Weights of a small GPT-style language model, trained from scratch on English Wikipedia.
Size: 9 layers, 2.78M parameters.
Architecture: RMSNorm before each block, no biases in attention or MLP, untied embeddings.
Training: 180M tokens, 5503 steps.
Each number is 128 + 32 x the weight over its row's rms, rounded and kept within 0 to 255. Layers, rows and columns count from 0. The size above them is the row's rms in percent of the matrix's.

# layer 5 MLP gate, 448x160, rms 0.078, rows 345-359, columns 0-159
size [104 109  95 103 101 107 107 117  93  99  73  95 112  87 112]
[[154 163  91 187  93 139 147 132 155 145  86  97 120 183 118 127 111 107  91  88 125 171 161 133  97 148 134 144  53  57 167 127 147 119 130  71 133 146 148 107 107 160  93 113 107 169 120  83 147 113  47 172 133  88 130 122  60  50 103 107 166 170 160 134  83 140 153 137 145 178  91  72 155 123 135 149 104 174 122 138  59 138 126 137 100 154 102 118 108 111 191 124  91 108  99 229 182 107 104  94 116 166 151 128 128 126 131 124 107 135 149  44 108 115 157  89 176 174 151 105 128 143 137 150 111 113 136 129 102 122 148 133 145 134  95 100 188  88 129  87 119 116 130  68 163 130 103 146 117 134 112 120 139 105 151 146  90 173 161  81]
 [152 177  50 112 161 132 135 156 159 113  96 151 112 146 135 154 119 100 137 130 126 141 110 154 137 125 124 100 152  79 191 157 176 175 135 122  94 132  80 169 133 159 167 147 148 113 121 163 128  97 142 125 151  86 133 139 104 170 139  81  93 139 153 183 119  76 199  94 153 117 111 170 132  95 198 127 173 156 176 156 110 153  85 116 110 147 112 143 116 141 154 193 136  92 100 173 168  93 133  85 131 152  83 109 136 138 168 132  70 130 128 140 144 134 197 131 165 132 130  95 169 176 167 134  91  91 159  86 118 105 142 135 126 125  88 123 206  69 139 142 116 165 127 113  84 130 189  77 149 160 176 135 114 137 107  74 106 150 182  42]
 [156 154 107 168 102 132 139 139  93 162 172 107 134 112  72  69 115 131  68 140 133 126  81 190 112 113  66 111 109  87 110 119 126 132  87 125  43 131 164 173 152 101 159  54 146 134 157 108 114  86  99  99 123 110 164 158 154 108 126  77 155 139  87 111 119  89 124 143 139  90 126 145 168 133 142  73 100  83 112 150 105 172 116 120 144  94 114 108 123 176  98 131  87 118 187 164 103  96 186 176  77 140 133 135 159 177 186 103 118 150 153 151 145 210 125 170 137 125 107 110 130 113 139  92 122 164 196 141  90 104 170 130 109 109 155  77 188 141 156 130 118 171  55 145 154 128 163 111 166 115 124 160 164 108  95 173 166 150 116 163]
 [ 88 119 106 150 153 105 122 129 126 127 152 115 102 121  92 124  89  94 104 107 134 164 164 140 157 127  87  91 126 132 117 184 180 187  55 123 103 204 131  53 110 110  78 154 144 171 183 111  66 115 151 116  84  88 102 111 169 151 135  90 151 130 153 201 140 121 125  64  75 154  97 141 140 112 103 138 137 166 154 151  87 140  52 110 117 172 142 109 133 129 147 102 197 142 136 125  94 141 121 115  89 127 166 127 151 128 176 145 108  95 159 179 138 138 129 161 129 156  92 116 129 163 141  86 161  86 147  96 211 134 106  86 101  92 115 118 121 112  97  93 127 124 132 174  79 174 113 208  59 171 150 148 121  86 136 134 135 123 101  97]
 [103 100  91  82 146  91 162 173  98 176 160 167 121 149 150 142 155  95  94  90 149 171 162 177 133 127 131 179 146 105 143 117 230 144 145 143 125 116 165 139 111  77  77 164 192 153 136 117 100 118 178 162 114  88  66 161 125 108 102  96 177 121 112 107  98 127 133 110 112  84 138 132 146 130  87  86 119 146 126 135 163 171 133 121 162  86 135 117  40 107  88 155 135 116  94 215 157 111 155 167  76  95 128  97 123 190 159 162 107 125 183 121  69 162 138 112 142 205 133 103 132 129 175 127 140 180 142 141 130 132 117 109 122 132 129  87 103  65 159 168  91 146 102 105 105  95 122 117  88 121 139 146 158  94 107  78 141 119 159  96]
 [119 153  92 121 135  81 233 103 141 153 136 145 165 115 111  85 148 105 149 117  83  77 129 107 167 124 146 141  88 142 127 107  99 189 113 106 147 211 105 147 139 143 158 161 153  99 108 153 100 145 134  95 145 119 102 156 135 117 121 132 110 182 146 129  91 104 161 144 182 129 145  75 121 105  90 110 110 125 137 159 125 179 106 118 136 112  99  64 119 168 145 156 191 130 181 146 136 150 183 121  91 147 108  74 101 151 163  84 132 190 162  87 110 147 190 119 173 111 122 103 119  95 182 116  58  58 127  68 154 135 136 141  76  94 118  88 153  81 111  87 109 108 143  99 128 103 152 172 134 157 144  91 143 116 158  36 163 129 113 118]
 [126 140 118 114 136 129 105  97 126 134 151 164  75 161 192  92 133 118 105 138 163 120 171 115 160 132  85 135 133  85 140 168 191 210 132 110  90 139 121 149 167 112 120 116  99  99  78 143 113 128 176  57 148 109 143 151 119 159  72 153 110 110  89 114 120 142 139 140 146  31 101 127 137 115 115  88 103  74 110 178 147 121 150 103 133 128  77 114 176 148 110 149  73  85 116 135  93  98 125 100  56 146 133  41 137 128 147 139 100 125 120 130 147 150 151 111  84  97  99 105  88 104 162 151 158  94 197 125 117 111 128 168 101  72 107 151 131  63 107 148  65 149 113 137 120 147 148 121 123 120 108  67 159 177  21 120 143 149 159 120]
 [150 149 111  78 130 110 147  82 118 214  71  67 140 153 136  86 156 177 138  76  95  78 100 151 118 133 119  87 156  83 130 136 141 122 151 108  92 145 163 155 158  93 128  91  93 147 140 145 132 117 118 124 171  99 125 107 121 136 137 114 153 179 153 170  97 166 128 130  89  99  95 115 150 135  84 118 126  58 182  76  80 133  92 131 125 125  95 128 116 100 126 149 140 113 210 137 144 127 132 132 160 144 156  88 125 132 140 174 108 164 167  99 125  88 109  66 169 127 127  53  36 126 172 179 102  88  85 190 134 138  94  63  93 145 142 110 103  54 153 148 109 124 136  56 187 118 132 126 163 136 111 152 118 129  91 113 136 140 108 129]
 [155 157 115 142  88  76 138 144 156 150 106 133 161 118 172 121 104  86  97  81 132 119  80 157 158 140 127  97 137 165  90 123 170 134  79 150 102 159 118  99  78 180 171  83 177 162 139 101  93 146 145  74 141 103 115  85 133 107 157 128 155 153  99  97 125 122 135 162 126  86  82  80 134  91 171 177  73 115 145 139 129 169 166 109 169 182 153  76 194 132 138 137 144 171 131 181  65  98 218  72 148 141 127 142  92 143 127  84 131 137 143 132 132 111  72  93 144 125 100 134 168 104 155 148 160  71 122 103  99 133 172 155 106 126 148  88 143 168 185  97 118 164 124 200 114 119 132 173 121  73 143 132 179  79  81 144 121 108 135  95]
 [156 142 178  92 210 152 159 167 146  98 146 133 139 106 129 168  63 131  94  90 106  81 139 122  78  60  99 101  88 155 152  96 148 137 112 127 153 150 153  73 128 130 146  76 117 138  93  92 148  97  60 120 141  76 142 111 124 133 163 140 123 167 184 138 111  75 125  99 102 188 146 173 160 122 119 156 155 120 104 121 120 131 149  90 177 173 106 152 152 159 151  96 215 122 140 113 148 151 157 113 167 163 121 181 130 157 134  91 157  92 163  71 163 180 134  96 128 161 118 106 160  73 148  95  88 150 159 158 106  58 157 168 119 179 117 100 171 105 115  69 129 155  91 129 145 158  95 114 142  68 140 169 130 119 126 132  82 116 126  92]
 [170 103 128  97 101 170  94 112 129 128 180  78 128 138 165 117 139 139 164 162 124 160 131 104  92 173 124 107 131 114  95 108 131 136 170 186 159  61  92 205 153 102 123 118 103  86  94 205 149  83 174 133 165 148  91  70 174 125  69 167 113 125 130 117  68 150 138 102 189 152 141 112 127 126  75 135 110 142  87 120 166  99 148  74  61 118 143  98 126 103 112  67 127 132 128  81  91 171 136 158 134 103 115 104 101 103 113 154 142 105  83 138  88 132  98 130 142  86  72 133 117 143  81 146 130 143 116 121 172 123 136 146 171 179 178 151 162 137 138 208 180 162 126 136 139 165  93  57 151 153 153 155 161 159 151 148 133 164  88 116]
 [183 144 136 112 155  90  93 147 101 118 167  97 142  97  85 109 120 123 115 101 140  79 108 136  92 167 116  88 130 151 174 157 231 193  99 110 118 146 141  88 156 102 103 156 135 189 123  95 100 110 149 175 116 102 120 104 158  92 200 119 159 126 150 153 125 161 139 135  97 163  45 123 180 140 122 134 142 125 218  93 108 162  85 121 145 150 119  97 106 126 118 127 181 143  92  94 226 156 102 111 174 133 164 107 114 142 125 194 113 113 141 120 148 110 123  54 169 112 127 132 132 148 122 135 116 127 192 130 142 125 110  70 129 158 162  63 129 108 115 125 145 162 129  59 156 133 162 160 109 138 166 145 158  82 170 121 132  93 162 111]
 [133 142 123  61 116 113 103 119 175 197 135 106  98 134 154 147  82 162 101 108  90 128 146 171  98 149  99 123 174  38 125 155 191 152 157 106  97 112 156 126 123 151 166  75 149  97 107 140  94 147 142 102 174  94 129 149  77  89 104 126 117 145 104 121 150 109 152 143 144  84 126 166 154 145 140  98 109  71 161  92 103 141  37  83 104 189  59 115 129 138  87 107 127 116 177 125 148 103 173 114 151 145 142  87  84 135 169 121  98 100 144 139 154 118 142 116 121 203  88 134 105 184 102 156 125 140 128 138 126 200 108 182 134 107 119  89 116 117 166 228 148 142  93  76 122 107 137 121 172  89  89 166 138 131 107 117 112 119 169 112]
 [110 198 123  95 137 173 101 130  60 162 104  58 112 128  62 115  98 123  65 108 100 100 134 136  97 130 171 134 133 143 153 117 139 144 103 181 156  98 180  80 102  48 124 151 114 164 135  61 106  72 132  31 134 150 132 106 125 159 154  67  96 138 144 104 134 130 156 162  73 147 106 165 116 126 193 190 135 130  94 141 145 130 130 147 154 126 103 146 145 128 165 176 124 117  86 171 171 124 127 137  82 145 124  83 158 139 105 101 113 154 153 104 160 160 136  78 185  85 122 121 115 137 139 132 134 136  97 138 116 121 107 135 141  62 148 172 190 146 142 169 131 129 195 165 136  79 113  93 113 123 140 185  97 187 130 104 141 111 119 153]
 [156 133  97 125  98  95  96 121  95 147 104  83 163 182 127 140  65 136  60 113  97 109 140 115 125 102  83 112 160  47 105 110 150 167  63 117 106 174 146  89  80 143 121  93 115 137 129 189 124  73 113 108 145  87 186 114 116 125 154 102 165 147  92 180  97 135 122 110 143 122 130 157 151 129 142 128 175  79 133 153  82 115 156 152 162 225  99 137 179  86 192 146 121 187 136 159 134 131 176 133 129 171 138 151 129 145  76  44 135 124 100 127 131 121  80 145 121 178 136 121 117 146 132 135 109 142  91 171 146 126 189 122 152 140 158  96 156 174 165 153 138 105 135 151  68 111 101  96 100 127  91 173 141 160  60 137 110 114 104 172]]
# layer 5 MLP up, 448x160, rms 0.0766, rows 345-358, columns 0-159
size [100  99  97 100  96 104 104 111 102 100  77  97 106  93]
[[151 137 152  98 142 115 151  48  72 174  93 175 102 133 121 180  96 154 145 145  92  53 126 122 153 137 139  98 154 161 153 120 137 176 113 142 114 128  94  77 140 116  98 181 143 207 135 108 107 120 132 121 128 140 123 170 121 125 189 146 135  93 173 106 180 109 113 141 102 139  82 147 160 117  98 122 165 105 139  54 131 106 131  72 137 104 132 161 155 168 138 152 167 149 112  88 144 135 111 168 155 144 125 108 126  90 114 136 118 160  96 155 106 118 134 120 179 151 106 107 131 121 111 146  96  60 100  61 151 149 134 120 105  88 208 141 123 117 134 165 108 101 166  74 138 190  91 234 146 131 132  94 171  95  87 148 164 158 146  57]
 [161 139 163  93 151  90  68 107 108 128 156 113  86 108 182 151 111 119 134 112 136 153 159 145  48 137 156 102 111 128 134  76 159 161 136 124  64 102 164 182 115 118  61 148 125 168 133 109 149  72 189 130 155 129  89 104 125 121 163  95 101 141 176 146 123  62  85 129 116 165 123 107 144 104 125 132 140 156 114 118  67 119  81  91  73 135 152 133 127 120 101 120 145 117  65  78 140 195 103 193 174  99 124 127 151  87 138 121  84 113 116  94 154 143 112 125 130 174 162  80 104 175 127 172  95 108 115 181 115 110 133 140  64 180 128 127 120 121  44 134 158 165  45  85 149 152 136 106 147 112 162 155 111 142 107  80  88 157 116 143]
 [117 120 118 103 135 131  92 190 147 134 120  94  93  81  63 136 178 179 160 139 100 155 113 157 101 114 132  86 162 133  82 134 142  86  84 158 121 104 126 126  70 174  96  90 181 141 132 107 143 118 140  92 205 122  56  97 141 116 159  80 130 181 169 167 100 110  92  99 140 114 139 156 150  99 129 117  82 150 129 183  88 149 178  95 100 116 156 102 152 159 121  93 104 148 117  97 104 126 158 166  70 106  74  86  93 167 137 140 126 108 161  99 178 126 104  92 184 149  84 110 105 144 145 155  62 109 159  87 189 174 157 137 159 141 106 124 153 155 139 163 173  91  68 168 112 164 152 138 135 123 137 163 127  81 135 167 155  94 142 191]
 [ 82  99 140 125 161 110 111 147 159 110 120 163 177 169 190 154 109 185 116 196 167 129 131 115 101  77  85 122 137  86 117 136 148 128  92 180 150 135 147 162  83 174 119  66 113  57 140 116 117 106 158 132 120 119 157 135 102 107 161 113 108 147 113 138 145 112 120 109  80 127 178  74  97  84 168 109 190 157 104 143 174 116 133  93 179 114 116 148 195 116 125 139 157 142  65  97 147 147 119  97 118  83 164 132 111 120 131 130  96  74 154  58 188 198  96 132 123 145 184 173 158 105 169 174  89 168  84 137 164  84 137 143 103 111  97 150 167 148  99 102 148 113  80 130  69  96  90 118 153 142  97 104 155 170 115  87 101 145 129 156]
 [118 166 113  96  58 117 131 165 114 123 147 119 173 141  80 139 159  60  91  64  58 124 165  90 105 146 154 112 109 200 114  98 127  58 153 148 110 131 144 105 132 194 114 121 141 149 145  71 114 120 101 119 110 131 127 174 136 124 121 121 110  56 126  56 182 144 122  88 106 109 153 107 132 125 100 153 156  97 146 134 149 102 105 138 102 108 124 101 176 135 100 125 127 117 155 170 188  54 113 135 117 156  76 165 161 182 163 129 190 199 114  84 138 118  92 127  95 141 157 154 108 101 111 131 145 189 127 162 127 114 113  73 141 177 122  84 156  77  76 140 179 135 163 147 117 146 128 136 130 146 106  78 181  85 133  67 144 133 125 128]
 [ 82 145 123 162 131 135 122 160 145 174 175 170  71 141 159 154 152 148 127 165  81 147 181 173 108 132 140 121 112  59  96  97  96 120 155 114 150 108 146 111  78 132  92  99 131 102 128 111 171  97  66 116 117 102 144 142 169 158 182 163 129  87 122  67 142  95 137 146 132 143 141 146 225 114  96 105 131 119  87 149 122 136  87  97 151  96 105 152 109  97 118 137 115  79 160 156 126 137 162 126 122 106 134 129 155 155 134 111 145  90 134  91  96  93 190  67 125 148  60 125  91 166 149 117  90 126  75  94 115 155 178 142  82 112 111 119 187 141  72 109 172  73 110 147 118 124  75 112 179 132 105 172 219 154 141 146 176 189 151 113]
 [130 167  93 201 104 119 175 108 127 128 101 125 127 131 170 121 106 139 118 134 126 151 145 157 108  72 132 140 144  73 126 141 130 164  82 175 129 141 147 161 112 209 100  93  95 149  88 106  97 109  88 144 166 131 151 123 158 140 154 129 131 130 178 121 120 156  72 131  94 163 128 150 130 104 188 102 199 119 139 152 174 111 128 113 145 158  67 149 145  90  77 112  97 127 136 181  79 143 140 133 117 143  88 150 145 151 116  78  81 123 123  73 158 175  77 124 187  89 128 133 138 102  51 143 132 134  83 177 137 168 201 127 126 119 135 168 174 195 171  94  74  73 106 182 184 106 120 107 159 130 119 131 169 121  91 161 129 128 120 191]
 [166 100 108 154 140 128  76 167  71 120 102 156  73  82 147 131 137 151 123 164 148  87 160 160  78 101 125 152 143 146  84 100 126  84 104 109  44 131 150 104 120 166  97 173 125  82 157 156 121 158 145 170 192 119 103 113  55 159 186 124 133 152 151 191 215  77  89 177 128 103 130 159 153 156 129 146 114 107 123 181 165  76 144  68 107 108 119 173 109 160 121  55 136 143 181 150 178 100 126 142 142 108  74 124  93 136 141 131 105 127 118  96 120 163 154 132  96 135 121 115 132 164 142 149 129 147 131 133 141 154  73  98 115 139  87  86 114 129 137 149 136 166 114  88 110  92  97 147 226 149 142 129  88 168 115  99 106 116 155 164]
 [148 130  65 120  95 126 118 108  99 149 129 206  87 193 143  94 123  92 114 124 157  88 134 142 132 137  77 117 140 154 114 133 149 140 153  91  99 170  86  94 155 148 121 144 137  84  87 132  68 139 123 100 148 136 114 138  76 249 149 128 136 125 158 112 103  53  99 178 110 173 150 121 118  77 160 114  96  98 124 132 115 134 119  90 205 127 138 168  90 146 121 142 137 114 121 172 128  97 138 117 153 148 172  97 135 107 113 105  85 138 142  78 125 146 161 111 135 191 178  65 134 123 144 126 125 135  62 141 185  97 126  58 138  80  59 108 135 125 100  92 107 160 150 121 170 183 137 141 139 122 138  70 127 144  96  90 110 160 188 133]
 [123  52 172  96 133  82 113 110 115 146  68  87 134 111 137 118  79 125 139 133 100 148 118 175 103 145  79 129 209 129 165 109 129 131  94  49 100 138 191 164 120 117 130 124 117 178  90 126 128 146 152 136 135 149  98 115 118 144 121 143 106 125 142 171 118 118 199 123  64 184 160 136 120  67 202  98 157 150 169 122 152 136 155 116  78 150 147 136 145 163 153 168 143 119 141 121 128 177 102 100 220 134 176 102 130  97 202 103 123 121  89 125 143 137  93 131 184 125 123 190 115 133 122 107 107  95 108 124  92 147 103 128  76  86 115 145  97 134 126 113 144 119 134 111 192 119 126 111 144 161  95 142 115 128  85 132  39  56 174 142]
 [148 123 122 117 110  60 151 141  78 132 179 102 131 117 151 131  70 167 101  74  79 131 168 109 138 136 100 149 102 107 111  86 204 186 121 152  69 144 172 113  88  89 111  67 124 156 108  98 117 131 147 119 120 126 154 175  83  96 170 115 164 137 125 185 104  73 149 115 122 115 122 141 134 165 138  83 134  92 161  98 118 135 110 135 110 196 114 125  88 139 179 159 136 142 160 118 148 128 161 160 177 149 141 109 148 150 124 124  36 128 163 103  94 126 118 141 132 126 158 134  85  79 150 117  91  87 173 159  93 133 169 115  77 102 109 138 141  87 103 119 115 112  67  82 135 157 159 144 146  84  52 112 150 139  73 136  62 169 179  73]
 [227 112 153 101 143 130 116 159 147 112 138 117 120 124  99  87 114 164  99 175 148  80 107 143  54 141 102 114 123  99 157  98  84 110 127  44 142 114 111 108 131 117 111 146 116 112 117 194 145 138 123 113 127 165 150  93 120 134 166 197 224 179 137 136  90 145 166  88  80 135 111  85 171  92 142 129 103 107 154 139  86 106 112 111  63 149 156 107  80  54 132 171 103 135 118 109 120 151 127 140 121 134 115  69 144 112 101 135  99 170 153 142 122 150  67 106 140  90  85 143 122 122 144 173 163 153 126 184  96 150 149 173 153 107 189 143 143 121 157 105 145 111  79 180  86 122 158 130 141 111 119 181 152  70 105 100  72 132  88 168]
 [162 206 119 187 115 142 167 115 155 128 134 125 116 159  78 156 160 167 101 104 169 126 160 154 173 143 126 124 143 115 137 122  91 107 196  94  91  77 133  97 158  88 147 147  77  95 130 138  90 149  67  43 146 120 150 161 151 115 115  96 147 149 143 127 115  96  89 100 148 159 137 132 128 176  69  92  70  83  84 118 138 127 145 131 137 130  52 193 159  70 113 114 136  89  92 158  86  78 137 174  82 140  85 131 145 165 107 124 218 180 112 115 114 175 141 138  94 107 130 133  95 102 137  98  91 160  91 157 157 174 111 129 151 144 195  97 123 134 201 119 110 132 130  94 132 101 136 124 129 107  99 117 169 144  96 158 156 100 135 142]
 [149 106 133 170 157 154  87 179 131 114 136 113  58 127 137 152 151 121 104 150  39 108 117 125 146  73 109 146  99  85 135 185 101 109 152 180 156  84 114 127 151 115 125  77 158 175 121 106  74 151 143 168 150 129 144 167  81  95 162  81 164  86  77  84  96 116 109 107 139  93 130 146 116 138 137 160 140 146  56 161  89 183 148 143 146 143 159 123 197 147  74 174  96 118  96 127 138 107 163 124 156 128 151 141  80 187 147 112 119 107 136 143 119 157 124 134 124 130 120 121 174 139 149 155 196 122  77 155 153 150  84 214 190 105 129 113 124 141 176  60  71 150 108  81 166 107 149 142 117 101 136 144 121 143 107 117 135 180  82 171]]
# layer 5 MLP down (transposed), 448x160, rms 0.075, rows 345-358, columns 0-159
size [ 98 100  97 100  98 106 105 109 103 103  74  96 108  94]
[[159 116  90  90 155 117  97 111 103 104 129 146 163 128  91 143 148 144 133  55 146 146 114 123 140 157 177 152 178 120 164 138 152 148 102 120 142 145 141  90  73 127 146 143 116 151 124  95  93  80 134 161 147 164 173 128 177 134 145 158 156 138 125  90  66 119 100 120 126 129  98 111 104 153 126 132 138 227 116 183 152 103 153 101 158  51 143  87 108 134 165 116 147 137 157 146 143 157 167 142 131 103 177 102 120 142 130 106 172 174 170  79 168 134 108 114  80 105 106  96 123 178 137 141 130  91  76 137 121 103 144  76 109 144 162 119 139 169 170 130 122 113 103 110  71 121 113 202 189 229  78  69  76  83 109 146 173  58 127 130]
 [114 121 165 115 115 153 121 136 158  84  68 112  66 102 108 132 136 104 167 127 151 144 170 130  64 159 119 119 116 139 162 127 170  70 107 160  87  77 137 136 136 209 123 138 166 104 113  93 140 120 183 145 118 196 128 116 108 155 122 144  98 124 137 124 114  74  68  83 107  92 145  79  76 129 122 129 162  84 137  88 106 177 182 111 206 157 162 163  86 151  78  66 138 145 174 189 108 175 125 204 131 151 115 110 166 101  94 150  80 180 142 129 164 192 111 150 141 141 141 110 113 130 153  78 127 129 191 129 136 114 103 146 128 133  88  96 133 131 115 163 131  64 146 148 115 125 100  74 169 113 112 103 105  84  87 143 138 145 142 103]
 [127 104 109  54 155 146 132 106 113 152 117  84 148 158 116 146 195 158 185 116  91 177 119  72 176 139 119 130 132 148 141 181 153 142 168 112 129 164 186 118  93 157 147 129 155  99  81 141 136 166 181 160 130 236  78 108 185 165 152  87 125 118 113  67 123 180 116  98 122 133 161 152 131 168  56 126 141  92  91 161  85 170 127 135  95 161 134 148 136  84 132 143  80  97 101 160 108  70  97 104 129  94 143 130 137 150 127 170 112 148 103 105  71 120 109 111 154 132 106 140  96 119 117 157  84  96  31 151 108 173 103  98 133 151 112  72  64 118 114  79 150 179 162 118 138 147 115 104 109 139 177 125 147 122 113 110 126 118 132 144]
 [184 152 146 164 141  70 114 103 115 145 118 196 158 106  92 162 146 119  85 163 143  49 149 115  91 107 177 173 157 131 159  82 132 144 189  81 178 111 127  81 106 129 167 139 109 108 181 174 108 104 157  72 173 125 200  87  95 128 160 190  97 176 130  82 128 134 122 118  97 219  93 117  93 116 164  72 112 112  88 119 151  84 124 105 123  98 148  95 138 104 132 130 144  46 108  75 113 121 114 150 152 137 151 146  83 103 161 161 110  88 157 169 131 121 125  96 152 127  67 176 101 106 160 174 125 124 117 119 149  97  95 129  98 101 123 130 146 109 132 103 169 106  89 121 122 145 131 214 135 115 139 104 138 137 124 128 105 135 127  78]
 [134 119 174 150 124  88 128 112 122 113  84  94 134 137 124 132 109 128 166  86  72 150 127 125 142 149  99 147  73 139 158 166 125 129 156 188 141 128  55 118 218 164 135 111 122 132 128  90 159 179  93 165  85 162 112 107 151 136 116 106 157 115 157  81 135  99 144 123 103 112 160 156 194  81 117  87 141 187 107 108 117 163  95  93 111  89 144 166 109  84 143  74 145 187 100 122 146 126 148 165 140 139 103 122  87 115 169  80  73 143 139  70 122 181 157 131 127 188 124 123 148  78 162 146  56 143 123 183 140  78 161 142  94 127  57  82  63  77 147 113 162 158 125  76  76 101  96  94 126 122 110 140 146 179 149 133  94 127 132 128]
 [101  94 150 138 177 101 124  88 106 146 122  67 158 150  71 108 171 105 119  74 129 119 103 133 108 137 169 125 118 147  79 106 156 146 137 194 146  80 162 125  75  78 163 215 110 144 127 193 159 102 127 207 128  70  95 114 148 127 161 161  77 132 144 116 179 128 151 123  84 117 104  98 127 125 178 119 159 171  46 113  97 146 137  88  50 148 109 101 132 147 101 114 131 142  49 161  82 122 147 100 110 155 141 106 126  72 156 118 142 134 135 124 170 144 160 121 164 199 162  96 120 123 144 121 119 153 143 166 162 120 156 140 107 125  90  72  87 102 118 147 120 151 116 138 134  95 111 120 156 100 151  80 107 112 105 156 200 181 130 139]
 [178 151 116 121 198  99 132 133  93  77 108 114 156 124 125 118 140 160 161 155 153 105  88 180 109  64 116 181 145 121 126  82 100 134 171 169  95 128 172 162 137 109 116 133 140  76 104 114 150  92 177 152 221  74 136 134  60 113 146 141  71 134 119 108 150  83 139 125  81 106 150 162 108 143  63 142 135 129 132 155 164 129 157 175 135 161 105  87 180 146 113 163  95 105 116  98 152 139  58 138 119 130 142 128 146  93 125 139 174 106 194 135 158  98 198 138 106 101 117  98 143 170 169 100  91 164 179 138 136 124 106 139  59  84  83  50 143 117 142 148 153 154 125 149  89 151 125 179 141 168 142 173 128 111 142 145 100 130 153 178]
 [106 121 104 155 179 105 132 148 179 122  34 155 131 106 130 163 128 184  81  48 133 172 126 117  95 163 119 122 145  83 112 163  83 121 104 149 164 107 135 126 152  85 107 138 110 129 133 138 128  84  97  98 101 163  87  84 154 142 157 155 108 120 183 109 173 104 153 166  53 119 127 117 145 150 134 163 131  61 117 167 117  95 102 171 105 152 156 127 153  76  97 128 168 127 149 147 109 135  50 154 139  95 124  46 109 163 148 146 111  86 117 112 122  83 188 146 144 145 124 158  70  98  96 174 114 189 129 124  84 169  99 121  74 122 113 153 143  64 117 202 121  96 115 164 111 141 178 146 157 174 118 124 112 156  93 132 157 126 152 116]
 [175 162  70 134 134 123 126 139 160 146 175 161 120 133 124  45 119 139 119 130 140  98 137 136  70 108 103 110 174  96  88 131 167 161 124 170 115 177 102  89 139 156 124 151 145 133 142 191 153 136 139 140 213  16 164 121  90 171 134 146 131 128 185 120 128 103 114 163  96 102 146  95 203 101 184  81  95 123  95 134 114  50  74 134 159 150 136  86 161  97 100 128 140  85 123 131 108 136 166 118 107 121 125 126 158 104  88 136 104 116 118 152  69 115  89 153  93  90 124 157  92 124 159 138 110  79 193 140 119 102 116 164 129 127 140 171 152 113 108 125  26 157 160 177 127 117  84 126  83 118 119 117 123 111 145 107 105 102 101 120]
 [131 126 103 127 117 177 131  66  83 114  75 132 127 164  73 124 126 146  74 100 136  33 143 132 111  82 125 143 124 123 139 115 110 139 192 133  82 156 165 117  89 148  61  80 143 151 129 118  79  79 146 115 105  77 171  87 116 166 128 101  37 161 130  85 132 106 137 132 132 148 191 118 122  48 155 134 190  70 120 161 147 119 174  66 108 110 121 124 118 173 118 121 174 128 123 165 148 147 104 143 133 136 115 126 108 126  94 140 149 146  90  90 154 184 173  94 162 129 187 142  93 178 129 112  77 119 156 161 115 125 112 156 124  55 107 121 132 168 129 159 113 158 131 115 135 151 132 184 114  87 101 170  86 163 109 142  85 140 110  94]
 [158 105 124 147 166 167  99  91 153  79 129 104 100 108 154 111 180  96 234 144 159 124 143 147 121 184 141 131 130 196 142 147  82 107 129 133 179  56 115 163 145 140 160 192 158  80 103 180 177 132 146 156 108 215  91  85 147 172  92 160 115 114 150  91 118 120 106 129 133 128 133 107  99  91 102 152 154 184 147 116 145 117 148 135 124  97 120 126 154  98  87  75  98 153 153  86 124 114 117  96 104  86 136 137  86  68  94 130 190  98  80 145 133 151 106 104 125 132 107 129 127 184  66 114 159 146  70 119 159 136  82 117 139 160 165 123 155 166 170 123 151 120 139 169 137 124  91  96  76 149 166 170 117 125 162 175 177 116 113 146]
 [161  72 172 105 164 135 159 122 111  98 164 143 131 104 154 112 158 148  61 139 115 148 116  78  83  91 111 162 106 148 120 145 156 113  79 146 171  76 137 123 147 107 116  91 175 116  82 154  97 136 146 142 128  24 166 153  75 125 160 213 214  99 109 178 163 182 103  93 106 115 105 127 129 132 124  99 108 174 141 175 109  91 149 161 150 152 165 125  78 179  81 144  93 147 117 129 143  99 113 122 124  97  85 131 116 120  74 115 112 150 167 162 105 160  97 126 174 109 134 143 126  94 155 136 100 169 144 188 188 127 134 167 123 100 170  87 152 123 177 106 151  92 205 108 114 135  94 112 140  84 129 165 145 138 162 149 130 175 120 140]
 [120 124 173 137 154  74 144 135 189 146 126 137 108 133 105 132 156 178  75 148 145  77 156 114 164 124 152 108 140  95 135 153 121 132 149  85 161 156 160 108 183 125 157  60 103 148 135  74  72 107  82  95 176 154 181 128 177 141 116  90 115 144 129 108 122 138 155  99 140 113 158 149  53 121 110 139 107 111 129  88 119 110 135 149 114 133 116 140  66 155 146 133 112 115  63 137 135 112 176 115 112  71  90 101 141 151 160 106  88 112 117  63  79  87 138 176 146 198 145 202 119 133 124 141 142 108  61 171 101 206 130 124 169 169 132 188 114  82 100 158 136 114 107  98 122 159 164 143 152 159 172 176 133 141 148  65  68  97 141  92]
 [165 166 130  91 132 108  75  78 103 139 163  81 157 169 124 173 137 162 107  90 169 150 164 119 100 131 175  80 116 183 155 119  86 172  95  76 111 204 105  80 161 108 161 112  99 160 150 161 117  95 108 145  49  21 100 135 145 152  76 103 172 130 158 142 116 119 147 166 181 129 152 123 163 120  96 130 148  81 163 150 135  85 130 113 124 152 103 147  65 167  94  72 195 131 170 149 154 157 176 140 140 128 130 113 131 124 151 130 151 143 118  76 136 157 109 117 170 196 176 139 132 104 103 122  95 109  70 116  94 118  95 128 146 149 116 100 140  85 140 135 172 114 154 122 115 122  90 128 178 106 126 125 128 149  83  84 105  80 141 108]]